Each number is 500 + 40 x the weight over its row's rms, rounded and kept within 0 to 999. Layers, rows and columns count from 0. Numbers have three digits each. The size before them is the row's rms in percent of the matrix's.

# layer 5 MLP down (transposed), 3072x768, rms 0.0279, rows 380-407, columns 256-511
101:530451495580518449475501424421533566536462531429433471443570546546525537568509516447504556456420442626540472519477526549565507511484519422484561525581513535487526551474553529552478544461521484543506487550560488530538452508479474485528527531500532477543503515471456462506526499530387536502483518489432484459561461463475545475497545523512523548461557437546435423508482552476484515512496459450526502489513539448500461486584525493463417527490504524531514422509475535491531462556597481443478478510511546440443502519529516549488565511481454473498519459515473530489489467493428500430521510551503477517514560491480505483466550507538510514471623483476420521517476441479508470423471489482521554512551509643544546508510527472571481571499448514511498450485504469448537563603502525
089:469524523533506465499465479502469541557535467416437504527536494530444537408497497498488520463492499478505493489525504510556490503458520534453518502568468525544567475475458536547532467438389534542489503536481567512466528527456442492551408481466538507521497542529450421458481491437536500508487518497532571565534511507522416462442539525504503501545464468530511523456535535494554594473453415541524459455533494568582462578489447519496433448568497511427501474497537501417517495440497528489510530577501487572478478493509462585526535478491511478502441560534526547534497468545495546529514528566505475493570472455530487523510441500450550456446412508511377330478551579521491512470532580458539496576555544464462517555521556413509536430490462487479523480526502465574462487481411555
099:476429501484503388481458478441512405535498601487439494460458462495509429440503468463483473446494471431477418455483499570496460497541498494535514590430453469536434528557506571483480486451526500471473522531539519498512527491454532458515517482453469479519502494502520462502464489467422553536453533568461532557498484615441512451505447536544471471522516469514495512512437511463513505458511440453432419561588531450542518514484489586517542502484487543493530547509606570514518510466495455501551534555483486462419498554479493484478462545495540485548519539455509498464499530560553468522523474509463473517455574478571502444472449521515463453451532535512517456568451518580528423474472440480461562492463532538430440450475536557506584520478456501485472453498484480520527505494501425
094:530463435483517529512440502531541562516496504472515498514471512480485482458474513501497461507483465513440486531581508436499448464472511460446461526544497503483531459561557484495433463509517523555524508595510537439454501479525486549488492464457540511463461497401464488433482450574445501495495579552475495456468505514538520460579478577553507557498471545482496528485471528446545503494528475575534437506515505521520475415483580492513458460476461518536581453478437546514548581544483483461492507501493492544460489488541482586482516467492537521473468465471568477539463463554515522478468501582490579551475435464510433485543544484528519519528471536528566491510556554565547561482527433392454528540511433475446498480438407446555455486559468472507425543493437540474478591471536523
094:498400537434531515462547573513487483448477549536494554531498551554559499479521507506494474538485515547532448475476477459503542546501466479373514438543509458528464491558526501528525531470481483593467431426494462472534519475473565471513519580463555508493496499516450467496562464454501534461509387483517526489452512535479510497524523485440524513505504507505596508520467419490495527443557516497534540492526477413485570470509435508493529437491569493577519506474504437536543520444519522528501450419468477553507600543488513511527546514518501536504511437471477522517495542469547484523458497501515312533551484528482559543511580429462460445478539535532493458472490522514546505489517492494493424504525484500463417501448548427501465484479486484571511505467501505484511517472506468
099:514461496536508413422510476521503420506513494443479450555491521500441569470555489481478515531486483517522556544478493449569579543550491433505501568481556500516504496508517525580558564484517484527459507519507564492514506466529554458496536428501491505583406467460469545527581527507491485469490479511608516512465542489475469517526523513538466511526514476507505452388552486494493556482493547585520508454480583521438520492508444477439493431561503556508409495518521534487469537447438461495515494550488549505533488442504473488548514518493492507532510526443473512513501429441525471518492568520515552596585469535531521507404559508479473516541644535427522433497519491477463530494524468509436514507486520493453505557591519488454539533491458535504478501472479552530501440428501508
105:517519480527548528540495568434459541559474579512448472455484502555487487586518489484504460540471506538468534542430495535611507518498569510517510494416491451539547465500519485464500505505446537579504531425523472501534541473551490446494472515509584475483522467462574485511531496523512484544519550513379527457516539492479526484471506546518461519543388526464516527494521516447413534444495534491468482528514513444480478535450520479480518485476507529451559481525551507566503441592443463480444439502476547421566509518491431487472493485532478505499561449389488454471558580435520511409557480458530469583557503498527452489403447529450475490478513484545503415578427488511525542465516518489448521501478480521523546510529560491450509500439478492449448474526459426500541534500455468
105:510535512459463510425548471507475505543481531590481483500453500531546504470536492483534477437480394463462513500477460556535556596440523548434458505443469473446509504446484514603486497548492558519466562544539514418510532559482486441473473409504529486479488497541483486505451531548534425496532448524481502546531508508527523478511544536501495433561545470435540501499466461488491528551505481528539540538474514454510468457477558443475458525505497475467530554526550515428476527563544504491506508520462448521512486461492539502446527463467467528498488486484590456551520531494543472484543508481514573531558493506474519526556495459454529456529465551523529539548470477497502466530487529477522476541508514526500392563546481548491512562562473557467485512497549505523554544507453491
102:484500471447562498475485547491480565455439543501504528572559531556546553509534503476515489496472469467489498487538470468535518550532463539462494488510485492544504533569500499506595540514471527462506580457469509443582500529517498436531517473443544495521470516543485490506511465404466547500533396561522586503486558429486443533537510465494439521475428437552459528529528492531499531500487545504540482575491467525488459507449511423416484490563524462519506528550512521381560512553450515457524498450489418505594558494485523492533573522497478496527543447443560595472488478422499446513454528510507454497561544560464471500515515462475546516537486536532492469483501486433448547539550519465548476532562445484535416519543564468508500504449481558568470503497488503507514504434540509
094:438467444460478461392518513468521502435527493447520437528529495497573511528467538516510446405498427536533522512550524437547490534462464498474529440521475534470587513563527467475538580482508504504498519479564422514469535443494428550505559478527599451437469492469434478493439526493416528486491509419414578514455498547517444495522541495516539531540492436496534523449517467492479472427526469425468520485424532538493566553450511489498510549430422485492462503508457505548491475488467526503449512461539577415496460531500469452488534558536437486472442464573515551555488502497495497455545538544388501471469546529501558472477514506561437569564497501553469476514537508516488553460472488486469526522488525510495500494551435442452467458487596516481479430472487557554504465486515544
100:522392535509470497500525442531432553477467545473531450514474534508600538485489468460509544567537522526556478574500499464524464509525514495512480508487492480553545516479485425541504507548540406494514481517550470551542442439469520519482503510528598553495496502524570567490580462499470464501492478461451524443493566564514537554482518528481467498571506534510578523531524488450510438496499513513512510525463526498497472494558539492459475567526457501482466488466508437512528517547443474520525557475456529475518472438484489532580465470459469410496448496534448508537429502498425483484503557495478487571537436540520464447508471506508489525560508498384453561575492455492531452520497489511527538474484531520544487461471535496498447549495477547470522507517413477450432508453566451
094:531481533552532531448457499487396455516519463482558535466509510489470552452535571501509519528536422492512445553497517447579531506606478522487518507489500545519608547524512477502483430534585455512511552484460515431528437475559525545550477461527582534485505530496499468492513481571515444418431492436499503492497550451466499443502505472567546451435502484481448543483427481483439550582572571536519511546442546548497560497531468562529441473483429430469493504486576505505451490469481513401492474562506512435546439402521535516492541551490507428520481491439520570582530456477527507469524511484541570504506518450495531559482481480371504484548462490463504520496514513432512550427454521455520529479473441572492533425537515542488474517497506562466481469439518523540514519517501507
103:552486501521514411505500497436480528461526548590464445516488479496465488566479540483473497502481519482482494484458457536524498505557480459488472467503476525562450505460447503494526557510437541430425520511431517467513519439470455515449441530552479556517577441499526363510478479472521516533500471598495475493466539521579613481458473525484501525457435506498460505443520499496515493517552504452504461534484527464525433483484535471505440580498478500485492409522502566551539481503470432502509547513470501501526479474556512490448586495560564535516439485529529518526446466511476558464505489489514401529425491544470525493397543483449532532449514521551487509582466504543496492498437458546459492510533503431513404523467486481532445479489493568513509530501459559487491601452453378
101:441489472506499537429448503448437433499445557481490490508431527476521499506542473516529447422565508462428474579477507438532499477508529461628543538517480462487515506524460472436545473562500459489500489528515500538530556556479478488489504451513487547501602499504464495422455511451448488522493530522458531537478517508506534489492504506450446472479527563566560492505502487536486532395448498511486471542484449525494570563506448526527494519565401574500452482481474514529549616473465416404491510608488487530482569481426455553480521468505496505478521453483513524502449516617525532447412540511514492509525458428465495499505498477525485495541522461531491462456543517563466505500506470530583465494536449449459498511418489408522498555516569511516471539453510572526483516531538466
105:507497520429432518484513467488590533477444516484517554467482523536408466450560528591545510476414454532514484441559499544508457549534535463586519469418530489539476531503530407501478502470490549517514574459493579453474514451454473529509459539510471542476499499502494469495533481465516476448515477493519486512500482481498491467498483539512508511582546521503551502462541555539483559490501551510429494506492493426589522482515493477537472559472505437462584477542490510524497486514515502482410486472520510495478464528477574452540535469492501498489468488499484527516498504546512496508488525480485533528418483511513476479537528516540495496503545481446509466479573500484498512480566500452506439562472532459509479508512518532447564528486443469481539505552482528466479420497479539
094:540445553475508499493475462523552503489507392542473517482501484480457522443485522471512518547486527502595542441531461506517520524480520522507528502476523549450500515474591467575399507477534533510603450581492438451501550528495480481576578491431445544446525410543563474512529462521511492478545537459524488511435553503476465413477569513506535452538500524519463437459479528506442577450475491530440491451470527489478457576591509549427524497506602451507493449468508496512459495507488515521478446499451579494548502449530512525560592508523481544539499455526493433518481468468436486512537492492543552489569471609503465444439560547489497534505418572606536465524393493531407505475435488509500567465529483508518553493535445498499434465481511491546522477486516502498515590510439514
095:495508426444529545597438510425496494507508559462527478496506484466483459519551518425600457479473546523524532525544530474430533552478483458524505505441511441516567537463431444463436434537436451478534520541497481520457487544493463526423582453504506442508469466545456507495517483445496458526555545513473528512475558514566489472545475515557458484491496575490451401514559577573493514563536403554490517473517431499464425480502530523483544483470445460515478499541507552547498463534506478570525496495469497526432582505497502494472563532502489533465514491451489532572528527507472514464470511514462605459510542536487504537462543515468461425477442533534496542604501503500502511503483454474534523480500427528488490525495492496536530541552559449481483488477504491478556496510528417
093:492490481522513491554517491492503505506597481529510510550544516498489445518502538541535427438532517477521500446448501514531534499497561574512475499489487515494557452521525460473497500477472494586528508482461502522476479470546506553459498503531475537531530549474495466455539488480623455481482547481546601519442530486522508437498413514528504449432486456480460459487468587508503551453516478544488545538543528490511469424481498483483503528508542519526536533524528468538518486503525527485452484500532508515525480500526525498469575422492521522528466540426493499476521447448469497530511458500444551540509471505568513561523508532501597519519556558554510447510544557477519492538526487508507485529441404413561494622593567497513528485521475546444449432452493421412503438455453488
108:457441483507589597498491508472522579534486485573486539557561472484476499498527494423530456488546470437507403518534549500509502565471493454564495479445545480518526488499477444502477483557545490492576423563521533508460520529465449596433508486444476414422472510469467482475534515483559583491594485506563533517405534493559472513559505535432522518510444498454478505509540549557582496447499483495470436511477464551481438453481516522515490512534519427418527467543493524536539482487492534458515439458551465501537445535491561553487486500464472465500528466449530469507520535505533520564491505516514532469500525447441427479404524534428570490479555424518495478519455526497452471517444529498515481459510538508532470588543469479552536466482550512489486587548507547445483427487428562
095:598554555549433528563507501461529584560517487477509498515571496546476490493528512506508459446546526533503557542501515456486574496502528480481460459466535534473508449471519514511499435560499442451501468520531461539532426605452482509461468567551436498497508568491442492501443489524588482601509456488497542493468488518514501521417483496472471470469520476444511547487486524516546501468496590449507543463437510471518517548497558500512571544533445509578562498516478455508522577536515374457511565480516532501528541496455495491518433526524487421503479504490522453474502488480473511522490632510448523583553485454447430424537483452501502379451574490468457490508484530487465455497460416495506499524495490512556547527415557520512550468482516490456515517545492496465481530469497518
095:574551506465492486526474510541539545573568486531483522420495484562482486529508389495421517476497485401515549501475541555494546500526489537492444543535509474457494533537476540493546493471502484513529474502505551433415586449529418535514540489444529492488513518490502523560453546532476515516552506470414519539529470505556556494554542441492569458468519462417509509439507510500586465469542550503557433498500504534521506406463438400537548500439470411561530452454471544513482457471487496507527477518549483514562486502515548439520500518449416546469484461447491453487437475568583494580477527471435463581488504513515459438430474448515565515539585582496555474534515506538514622469525476502495526467505478414464568529485540501459516479447430550490512539437505459489522528536513517
099:454482469504438473438484517470520513513482476557486559536545501566561418477480442532509501548487506484518464534574417420487492444485510501437542489533458418505567482520498459562592442532486523487494528500504463543489482514501534450502556489482469523512585499481490467479449458468519515545539529513476502506462489527558498564530547597443534506519512498563535587498482443572440564535467507513544505479410554544480408515513481532405511556415453484508549440443461517484520535605534516458540527478448492504485502498491492509455493535549549522502518504548549574431539464490542483465510510547541419464544467468466525494503507528483511490532475481536557429510444458517571492481479499536539497451531472459502503471444524463524448541495464518457548584492446505545498549489453541
089:441521503508553481554490408480540373541469535567447540514488526545489533545503447511499586493486515541516521524473508494540556551443495503531529452410478548469505524504503439500507480518559482486519536409545478474507563509530510440415461509488433494522483479473519461521461543539534506464530595437495532461487496499491455532485577475521448484469464546517475466572469416572455476528464512516489462539480517498584485509469534562511524559536441541492544491559475527441539497435499496440555502512509435562456622552506534449517513552477456503520544466534411434456522538482596474511497489445448489553565506521517525527518513468503507510536542488482551475515532470504464505561525579455585400519468513431469517493434509468548529483479505506454506490502498504465487539504516466
093:469551471533524554486467487489495449521468480520514503477532582474513483488496487475492449513498470565543472500449483515540499499471523471519475487496529542496470475434427529564464443519510566467534431579461509499558446513506451525497480531550541465497501478483512442500523486483507488551535455506532513482468535567617471492488504538571504443516522480502514521531475438515490524580496481469493502426443532459516496512502577427479494561471511543503487481489473516508474537509531548504529494544588462445481482494501446465536467508514456421475497491533454464458438467480468469491440533523554556476466563499489504511486452485499438436501550508469515471479475460557479503505473443540504500458567440500418459529512544519548548491501502544492534469520528532531417483576560490
087:545499567548515500538550522497501583501395426498461477514472503461482508469548456505537519530479506497531455534548448533491520465526519554459464404553548477549562531554478489556555572467498510485488419548519556532475511511451451498483528461465520512527519547515511426528522486537476509512512535563476433548443546519555454403544468522487490558498523518578529516594536453520515474531492591496437495457484484493523542438493423511469546618495527467482463512536539496502530478454472494549457458478511516527452604452480546452533432499478514528473496477579484512479523470558474504477522514471503595600471444478440435481595517558525548531457428507484538465459530437526419514511506526551457472584509417509462533530497544406487541542566532462458543541567454524477541518468569500
095:527559436575534420487548524546507474564485427519510459488512565466535476501541508532521424480490454402461453524471465511517498559535525498501469435448494502455574448525502509460479468501474534478548481505466419470472510527475441489531547489448506464434375478550456485540495525582434492523441502476466528509514505441491443484465548565546485553499529466410545476493534523530435447476431522521514528506510492513471479457394459481583609487503507467480570534459495520511544502513535492472553473555567506519449476529513529468482512478499458539437529500459462437556483571533498572511494463508459594469507494465511512437546575529541450500476484519516512510511482532510515469472525555522464486526536518502560498531473489505493495504589483483496431546477563571527533518475499405
112:501473413480511465535497501439527543532472472509562501512521558536523500481505559469544479501616517481448486576412486516514508470521491475463432566533442444455410536495568483487519527505472494542565472546524531492529529490507520525488511471495582482510475415525600539435452467454508553428477505494469516507565547524491481465520483591441524536567504432474480550492534514547460520484436523473389547518520403493476520504574494551473407547399511512427469493515438486508538479512499493440513479555611474424445544596498447529509598529528520529506524456521528478497505436484541492494517498514486500476526508530487495566582505451462470525568513572562494414410475513516472495474590502535461455491506554500571504544456531488444533488492493481553505509472491529533551480472464498
094:497494501586565466443526547492526404455519468493426539535502543472472519481547502479530461545465478568451521530465555475528549539446543494502465456504491532468507556533521540468487530532492502507494475490506571552576556573461492544394504465447449445460495437488504552460504528472513505462562501512517514549459479492497496398521468528458449469498474446554480514528483501387490472509528504519482489509502462506472466496474433503462502517468543523578495476474437527494501535597510400442532458534593458500479490525452519452495586531452493526351524493444569461451441493530497428519476587495478432541493458563524507551542529498559524511449539498472575532504517473517472524572489470537583514491434463466515578488531531534466534460516523519478560535481525488509579411514574512
# layer 5 MLP up, 3072x768, rms 0.0316, rows 381-407, columns 256-511
099:489457457502537536516546446521521505512539498525509474499462528486473588522481460475535522482547501497454454545504473531486473438597558498542494483459510476524427515531568427504493500464517532440454469489497529516467487487558431492532486498481512476453508542543485560451513387519531477608513484540499484371482551499502517530490533571626494555494488496459512506500473484514504495539444547556452415564455535458501556537480508495491518571429412502526550457505449485538491572625525522501505470417395497419504478489520487458493449533536476531541508496543497427440478500437466501491464489469528516519515493464496460496503463536508512570456486460437645551491464401488431544523454532573520528516502517499523483484487524508478470475512554494531468498521560494500527470475483569
103:569483459509500392488519570486479457558530451481419551474490516456552496529505493472539417458480415540486524502404502472430474496525506449505585461567549525465526460523521546481501603441495504505490495498607514548480491380482433408527524527469497526541516489504518435473482542466506460483515455468485544480532451460509507462573457500426469461533505423477508490454459436496502533490552496485530527481466592489502509499463443462508522450455512517474499519458547501471458497451518504480505520502471459421427534460465464499562483477445472490497456516506473476492476407572525561478499498501543483505459513431439473430491553494449514511570442469417502515499524502474546492465489541526452506541500540541510492506521538503459474519550504504525514511452468472479460453496590513
091:476490549464508490507654563491459405457459527502492482441520455557542486553574499475499524525525535421498533457471429552490511577491523489567574487444469507529472469477431518531532489499490513525446482402529498531511479491522504443535429530547500556486511551576527531516515542488548444525504520458511500470493506436523454516459538479526524532457605424473572510468515516469419488530463514504527507456494529437508443551496473476440485524495485481452468524501497498562479457491519526525536470451459575489530528498518492446525505617456417484508439493562508524457527518462441546566552505375520490500517519499505459493459512532478480483507580529489470504503513521403513461480474522504587443455435548497585534483534565425524517496512554495451516463548472479437479444521490560
101:489500558468443522430526488557526554510488470522468452432466468457486502505540546443466511412502463470494514517464535437452462511568499553543580517522494571450561451517479472523458541496519458501513520487518501502556445449537470497514505492576441508551400495549497535537467510488456433501546589507442473530529542468525514435473513474490468566490446397562435492483461568502496516418464478517458430536526502397472473510539511579475490541541499611445486461475577504510469526520452549462515476469460572486447491394443465488466490478501447520522524492510521500530556509547513554519489500471536514410556580513556451494534441535561561484482503540482469520477565525459541516451498504442544476501481566452480532545536506525492487530482446491516431456479592512508544498531468478
099:485467519510564584508542480531514550501539529508465519449522515546513503478482496467512446519541508544428529506478479474465458468508466435465489432415473526508514487541501521497484533449469454441504416496503441486521517553494475463540522519533534544529491494446431520499469545471482439619442543478494482339500532441519552514441505462496456488567560529537539601520521524582569558559526460545516476477472502503528485493481540497437527539435525509420522454523525499539565525506496564489514433492508509485422547543484499505511437523558476469484414524456471494489479499515505583493449534501489527533550471478482508467471479449532555520536410507395491535472505476546481474488434542497515495508462520476501518575524569491446489507509452520538467568479592469541504513482516452
111:517468504554494495501437491545522489480458525450563458510448398501532537521566537474448417442474480542453463467539419535533493494494478578510510491507471491490505553469435508511505544480468542545475530484500533588488561455508515472455519470446575494495400600543476480554524508474488394485477483466510510407552493544458485518568500489545478409503542533514387568459484481512511556527531455530528516621429498464533508485503472545512514523493569545520483475542522491529506477525495576424538491457459518515415497469438469536506463517461554587534533452531377507441536531377536533517544517506509507524518476473458431448443512512439534469486478480537417525575529493517530525521480448539494554503503506503452545531536519492474464491467508480528414567523500528505569540511480557
094:471495564505524511489537484477483478468496583507408455560528479517493575530429416489477524484550502524518497491526492442509545500494444447546512591544507480512524474515526486525515494524492487528544510553477504589420475459523471479502494511559508452602432513470469503478501528526540473534547531528513539471551538484455548588462522454551473449437437545485520552464524528561522507573427538454474500416537530537511362519495502564460467515508516538491552487505527486409515515456494528432485542520495577486518477510508501500447463474554543463543426554451531573490509513453378512487486478538491533493507520576525497479490461500502472508521527509521481525530581419558543418472477501460483518447542544481593565380453491470500471513552522585558509542505516453466464521502549496
104:499513554529505476474486469591487526471486447498489530569536531462510517531435512518589509392525553492464421468437533468505526502508477430518559541539507471530471520491564505484522479542546488511520513526503502513458503519521413507588534498546551497479485457538414447477482532558526465497535529470530545420488524484490560596503505501507490472514482545534503479564523538495542468551494498492541510519508557432551451476534482476491505537466512486517516532499467515485559560432502487464486475458494464509538480520490553481499465486527560540477464646453474525463509491528454525515473468540517520637539522448568498421510492529565515538493515480485505488531512481536535459393440474581482530465494485420494574466484606476464565524505391560514482541480503435510511412417462548
096:469527496545482484555532481485427444574510527492475612520540494472505468455548491502488433557527431511517508521483536484502514447539512474586515492497534516530552380509509480486470477536484479473432462540450551519492585517450457443401554473497409511552530604488546542485530476454463483496504515522586534471552549470474569433560474519487468543527476562481512503557516463520569481496490474532471491563485433452520477422492539466474504516552541510439536443509490502553502506457507565514461531514532471473513493539512470499553498530479521492516448474488479488460486498510497530521468531509450554541467513508467416359497548516488565439458542465473489494603507484488532499509506495586508481507538541547557463577445511504512470459489500498456486498567447489491494544448529560
104:485487548536565568411421558491584452530491460488479498512425478511548416490487531527465468490495461530473533482546401482532527485508518487476514499482570549504465465480533487410474488482478539508497527436475564495538564509489506518520497480493523622514540528526441465513519537537470524522466549488538542449512501545523498433528445532499533509460516480498496505519513471492549518496488535557448485535469542446511477512543471527539501532512512499494449464468460499545490471503444508437504418514511531392483536482582494488486511492503484581541476505478477440418504445528460512532504509505507545532563529455468443429544472521512458473483517557488486469460487529474442486492493470537514453498571501479556542494480405506592476481487545508520448460549467503496436535469503507
102:465450480479442418535476456519511484499534555539460487507431535540479532485523527453552518528487583481570491514489595523522541469511576418491481464483506490482483453526443507502467453423432474547482533516476555488566491477500451528499555470485455471524521519534514478451462511556498430560457539434496447557560489441475487517539505535439432504579548557553532577487489499479490525549427419486494474517496522511535429548465503497464536445490513537450466500485546481518508438520506503493481462441435521407482544508510520461494454516517530545527547563498456486504537531521435541535533439488540522522504534484489453501549482510595498431456495446440457500499540489549485527500446524510394508485464601519461495509437530533506519470520421507503462432507520522490553464510471545
101:460515530448505435522515512467506512466488481495445452518520476474476462488485526523453463513514481521372520482519459492589433543511531573663467483452503496486556473498532497497492539485480544546517561516482505555535495471491442559523513458471528549469497487479475500514509495533487464474505525466537525451476416501541432491484486546472530540507508458453441532519460507511491529486441549477547477533470469504526546507485504520503462529494561527560507535540523532483532454515493639496497489472509537466484495539480509536471500501544431477510468515509425567500444482490507555474506414396578517463577477477556524477460473535555485484438469575437541468491525566516509484560445524484521484555470527460530524542504579523419502451487507504528399581486420500511508447509495489
096:469475491433507492531486567503440534488539498482524459496502477500572517478457495491531519482428476541473539545488506468469513545565485515438516490532479450467507537522488481481460503496466554500527516578522509525406522450514466507484485544459551588450505460628486497442535500544475489477494530464506500518593498486507550586487511601484522441465464420497570546512560479623432491514480539531507525502503487524521555532454466517496498532425463480458474438460562500566563613485501502469518554461488433507509480492495452516432556510525476508485438514514548525454543517475510494528418530469511522508547554485494498551510494527559530493496479447501428508500468485524479566444472471525422502525457491490530524514567419466544486580475453476483545472526435441476536467518454559
104:535459497434472511501487502529502538488566495510449478457502470596488586507441567520537490486407546500513422527428480550522501467469487479506592488475425509481495521434524536523463611491450551535529519520430389453474569437511490481521499482537572522525521504417469527470500503504532551502487558443466459432450585479445511572491498527483492512446510546484530461513529519524513518539497504547546535462474503504442418530496467541527574481475496528435491537473496504508552531547511542485442450474496466489468473569533420461469530520543453561541479535463580505460496477437529554456543489536555543479518488506547500465495497567428533495532558542449517528517522508542488464467608446524479539581462448505528520514511473433479440539479499487552454553560466457517507540491493541
097:482528452491492475518494481514500481497490610517495488524498473518552439478609461517507560442514476515485473430492505528497624462499545465467530484531491462425471482456479536510504559506447460467427542536493542511474513504492466428527484495578564565541562541473528550494498541493476514448496406524531454476526422468447534580530440455562472516463467542540489523474477547575509447501536512507531524578443531499526502452526507520551475463466517601560537486461442429444520565537516558467528517575530549423512483428562454491468482463475575502490456476451516512422430520498477470513440483528505513521478539396447492510571514495530535434550509543517573549445523514477475534515512529455461519490502524449493425448511531436510500499555471535512437525512561528564532586534513484
085:490511513475531488535478492468456468487521516476486463499446498510466466500497537375506528443533532445460448439485458460541400494515505506443522452525505520505493485585502485495496544567472520503479536524517502514495548419567518499437462445480576502552510509498498438480483501450545482511393490481583424492484507489481539547467452566499504505448483518470471542482544433516562510487514518508509451513559522525502449487500530596497533560501560550440504552420460494581587506508568404467525532442463500471478466495495513481562443545370555474551501504510495486549489465519504566510470507486479523490536518498495481488530411598471454493481485520509418476501505460450522509441539515542488462514459496481554488492408543485434402513536480506501512519476529515543506490524436481
094:562497523519569435519502495515464518513501559547468516496432554512546519475592496534473522507514474492477529553497477490572573464494618501469552458557447535438489549466528515548441602497552486494422569483498425547531447388518402460538453506491488515435471487472543497498529568503526512499414438533466486480489540375462534506463485459486473536494513507542493488344529458542489488498523528506485478565525540548452497520583458514498472511497589506406523438481480462522432520481526458503519500456494479492501522484530394518465512479469526522470453412497489499520497513484577536578535478511462513496513533500494500510531510514467565456453512506450477502471418433488459542526540508431415499496508502503420452449438493493509537369456478618440533492496434571495444511529486580
104:576490507482524518501464520444476464535463566483440510456499479464506503472461488467568547469507408485468551385498512509545412419499535544530517498410537509517544509503499489395442520480474479474490466513546532513455498522539456472534424515509523571445526519484556507529564584560523512558468528401536488474553422500485466550438452499432489475464457466502537524525431496494460528537607438556481503506511498499526537509474427482492456534476441536514414433487449500567462527542499492468436589440572491504519491530551477520489471549455494475534477500515387514457506542422489506506499444505501522469563490481484563518494474560517537477537484507492539514451535450563524546540537481442571518505475549580539458469468499533459468451537507562550512568491498524497536458495477516
102:524469494513530445484493491493537459493542526490403536461538490516568509508515553462544484495554408505494492522499513494526522414487509512531496531478505528519474481540523495480520497453473543467488469498584433472455461506459489518487484461505519620529465551531504492533491583484517564528458545444546492532559467476498576506475519522422592597431419471552474531470581624571460488502465502506411489539496555526529502554484423467508491563460512466451508428517491431500488532480509559523481484420430459497525587469531488481444525475515494454481465499487434539455457502449509555555454500501515506489537505556417462539503507528500506534545472533466475484476521568458504492518529563463514482550550507477449522465550483447521503504524557498541581524510548483540521523501551502
106:484446527547482501469533484473479485461452525437520507482471438471497481498514456490498483531546510478501537441552556474543543440491506445474514464535530543517439583517379525493465487441489448531446432535445447492499495513414532481552548494542523538508555447543487488454495580518537522496481496498515490534468552481514501514490565570520495530566499561520585541479562500470483499535485540502455516485492510469460496479449471535475489547515487475514480520518523553535553559494552523479494529536553454476512493492551416450469491480477501467553459592499448488491494534434493520563461498475529544509515471472467432435472512507526468540513497480508504470490495497392545468523435556556549480495561513510555544436439496531486494472533499534535498488543487552555540476496503549
098:515473513542504483497478545517489526513509570506494464556508492556516507451594479457467420481483473479460526509470549484534554499480509529512447476536583478460571564483491492449505529483520525493465467492561556497530457441489537462490531455538495552437479492467415499400451495517476451468511542470474504457490507479522535503492492494517497507545447569481471492480527495487543498481525489465488536491486471479521511441512479503477561420565445481474428397505559511493525455513486520516474536505451491380523478552474493523530505478468459500580425523497501498467434458519504562539504513512518571511511496503486494522498435456457474525542473516471483544514586543480520450535519469553502481502464502512500522489488458543476492414626470506450500481458481511532485559487517572
092:468481479463495523514501454528497553494508533506517484512506486463516487532620507460543461478508516450488466514510446576542437484594518490488533508586531499488506451593553488502509507529474547504441498543533459484472490507441505545480437496465604535510542466501495491481504481474530545552468457515560509492498442388548579519490499494499550478501593480493431491455512476494483450474494517397453572480504473476526503467529479495492508460448506459517506476476550486548443484496498552565420506484434461454533518487481477523504513533474476528493484509465514496414502478466517499484522530570561491557501580431450523554533476507510537495468521487458522475500492445527488551495456484514464505493484478534525587452566514527498534483458478518517494529500620448568547426434510535
098:573485534514527426472418570479496540516497589538493478561464427465509517450530510484564488480451425482491547506405454441496527534447510532535480532508453448488501509494533508464491515458458482552489551459507500564436525498528516480480435514501534531479528462549549514498446496481507497539505488463501510471451428464478536516487435489472562547460549495445483482414540522461443526468486513504412517472513512522539464473449466558458579495475485506471457485509463497414524532448466456487492492451398505484478530418462490494538476517481526504588550538532472565441469472549473570508430474440456518554525504541439474493493426526439476528482484548410503582492454520537510497510566515502497531452466458509430572490485503485583473481505523502511535468474478488535517540516544461
085:510607524502530494488487496499443540483499433451490486510471530574454552475521463526533451539476519514498579565493559509469542557558495413462500509450465463426417510498551507488465419496511561489471430484552526489502527473467545542562524504488539473491426507500482536455470452535473547475523409482461540414525457507547550489508481466437467457470515466530483423468553477448401553556498510489543458528568519565537552479484473475499518511594466492456402435506555511531495424453496548455491464506503530433466567486485512522430536488513431516524500558543529504504543526500444567470552512471530533545513526551451508492526478534477614546485495522549527467564560561524511589481542444533483483447527555473537550564436541533553467516551495470503524481518459477484476547547543496
096:496510506502453510414431479548493540432481657463492531452453424545540522454437477439511485450466621503458461454449473538451530548480464456555523556439548484526441484453543547496500544561538459533415466521480544518509507532438533483483465471528553569603534491558516510501447432546512463482468539480538420463514509482455521442470565507523460575487511487508467560550556525510517456505579504502519458453533622451558545402479469487468532481460506485452441443515448477469470489511527469440513560493404558439466500486529500484507465478462563496504480487459517525568438390523477526516550566462516533519508441480470494457517450560533469488466482507514517525420573507518515472481526450522516446469531556534497417544471536493481481492523507548557446530515428555527474480557510517
107:511597466500552502467479485472494509594499547500463574469510482544490527471520510498525542469518473523458519515516488492453575503431602466448513500502483473462449528552477551471469456477520524524449402480510540476510415372507515410449506477487518525467497493516477523499497509488477531451491486467565497553559467472539557540486467588567519481517497497467457518518541547494474495511548511553406517582491517524490486433513511472499464494503485457442480562459494542435418482489512514462538453481463535459481585518507519454449469527546515447533550506490498452427429563486503481488527503476501536549494521478542523465516589518460522508493472452460488507537475490560511486407486481476407512510549493486584580464526501531451464524467513495512546561478523538489448535533410490
102:505517531451461493476452498489550514490523519464481553471530500551527516466547518475502484444563579506478509472437501454486506446573527512553487545523499533503469467572523488515480518494443510499450511518510496482433520505438513513551521484479480537541477455521477523444488462484554523469513484507526458460496511424480511481503492488494482542524634448500505486491556504501545509509453588504526469494550526457462528530533447527474587520491503502497453494441546608562488478534549527564540503504508495462442472503494524514527466449475556499553489459466537494532568507455489557547558458515545490508497534443471476557547515552481521431409435577529396463463512467465521490445500578544412520537500497482444504576534441443469509459529512479571442514405475539505504485527423534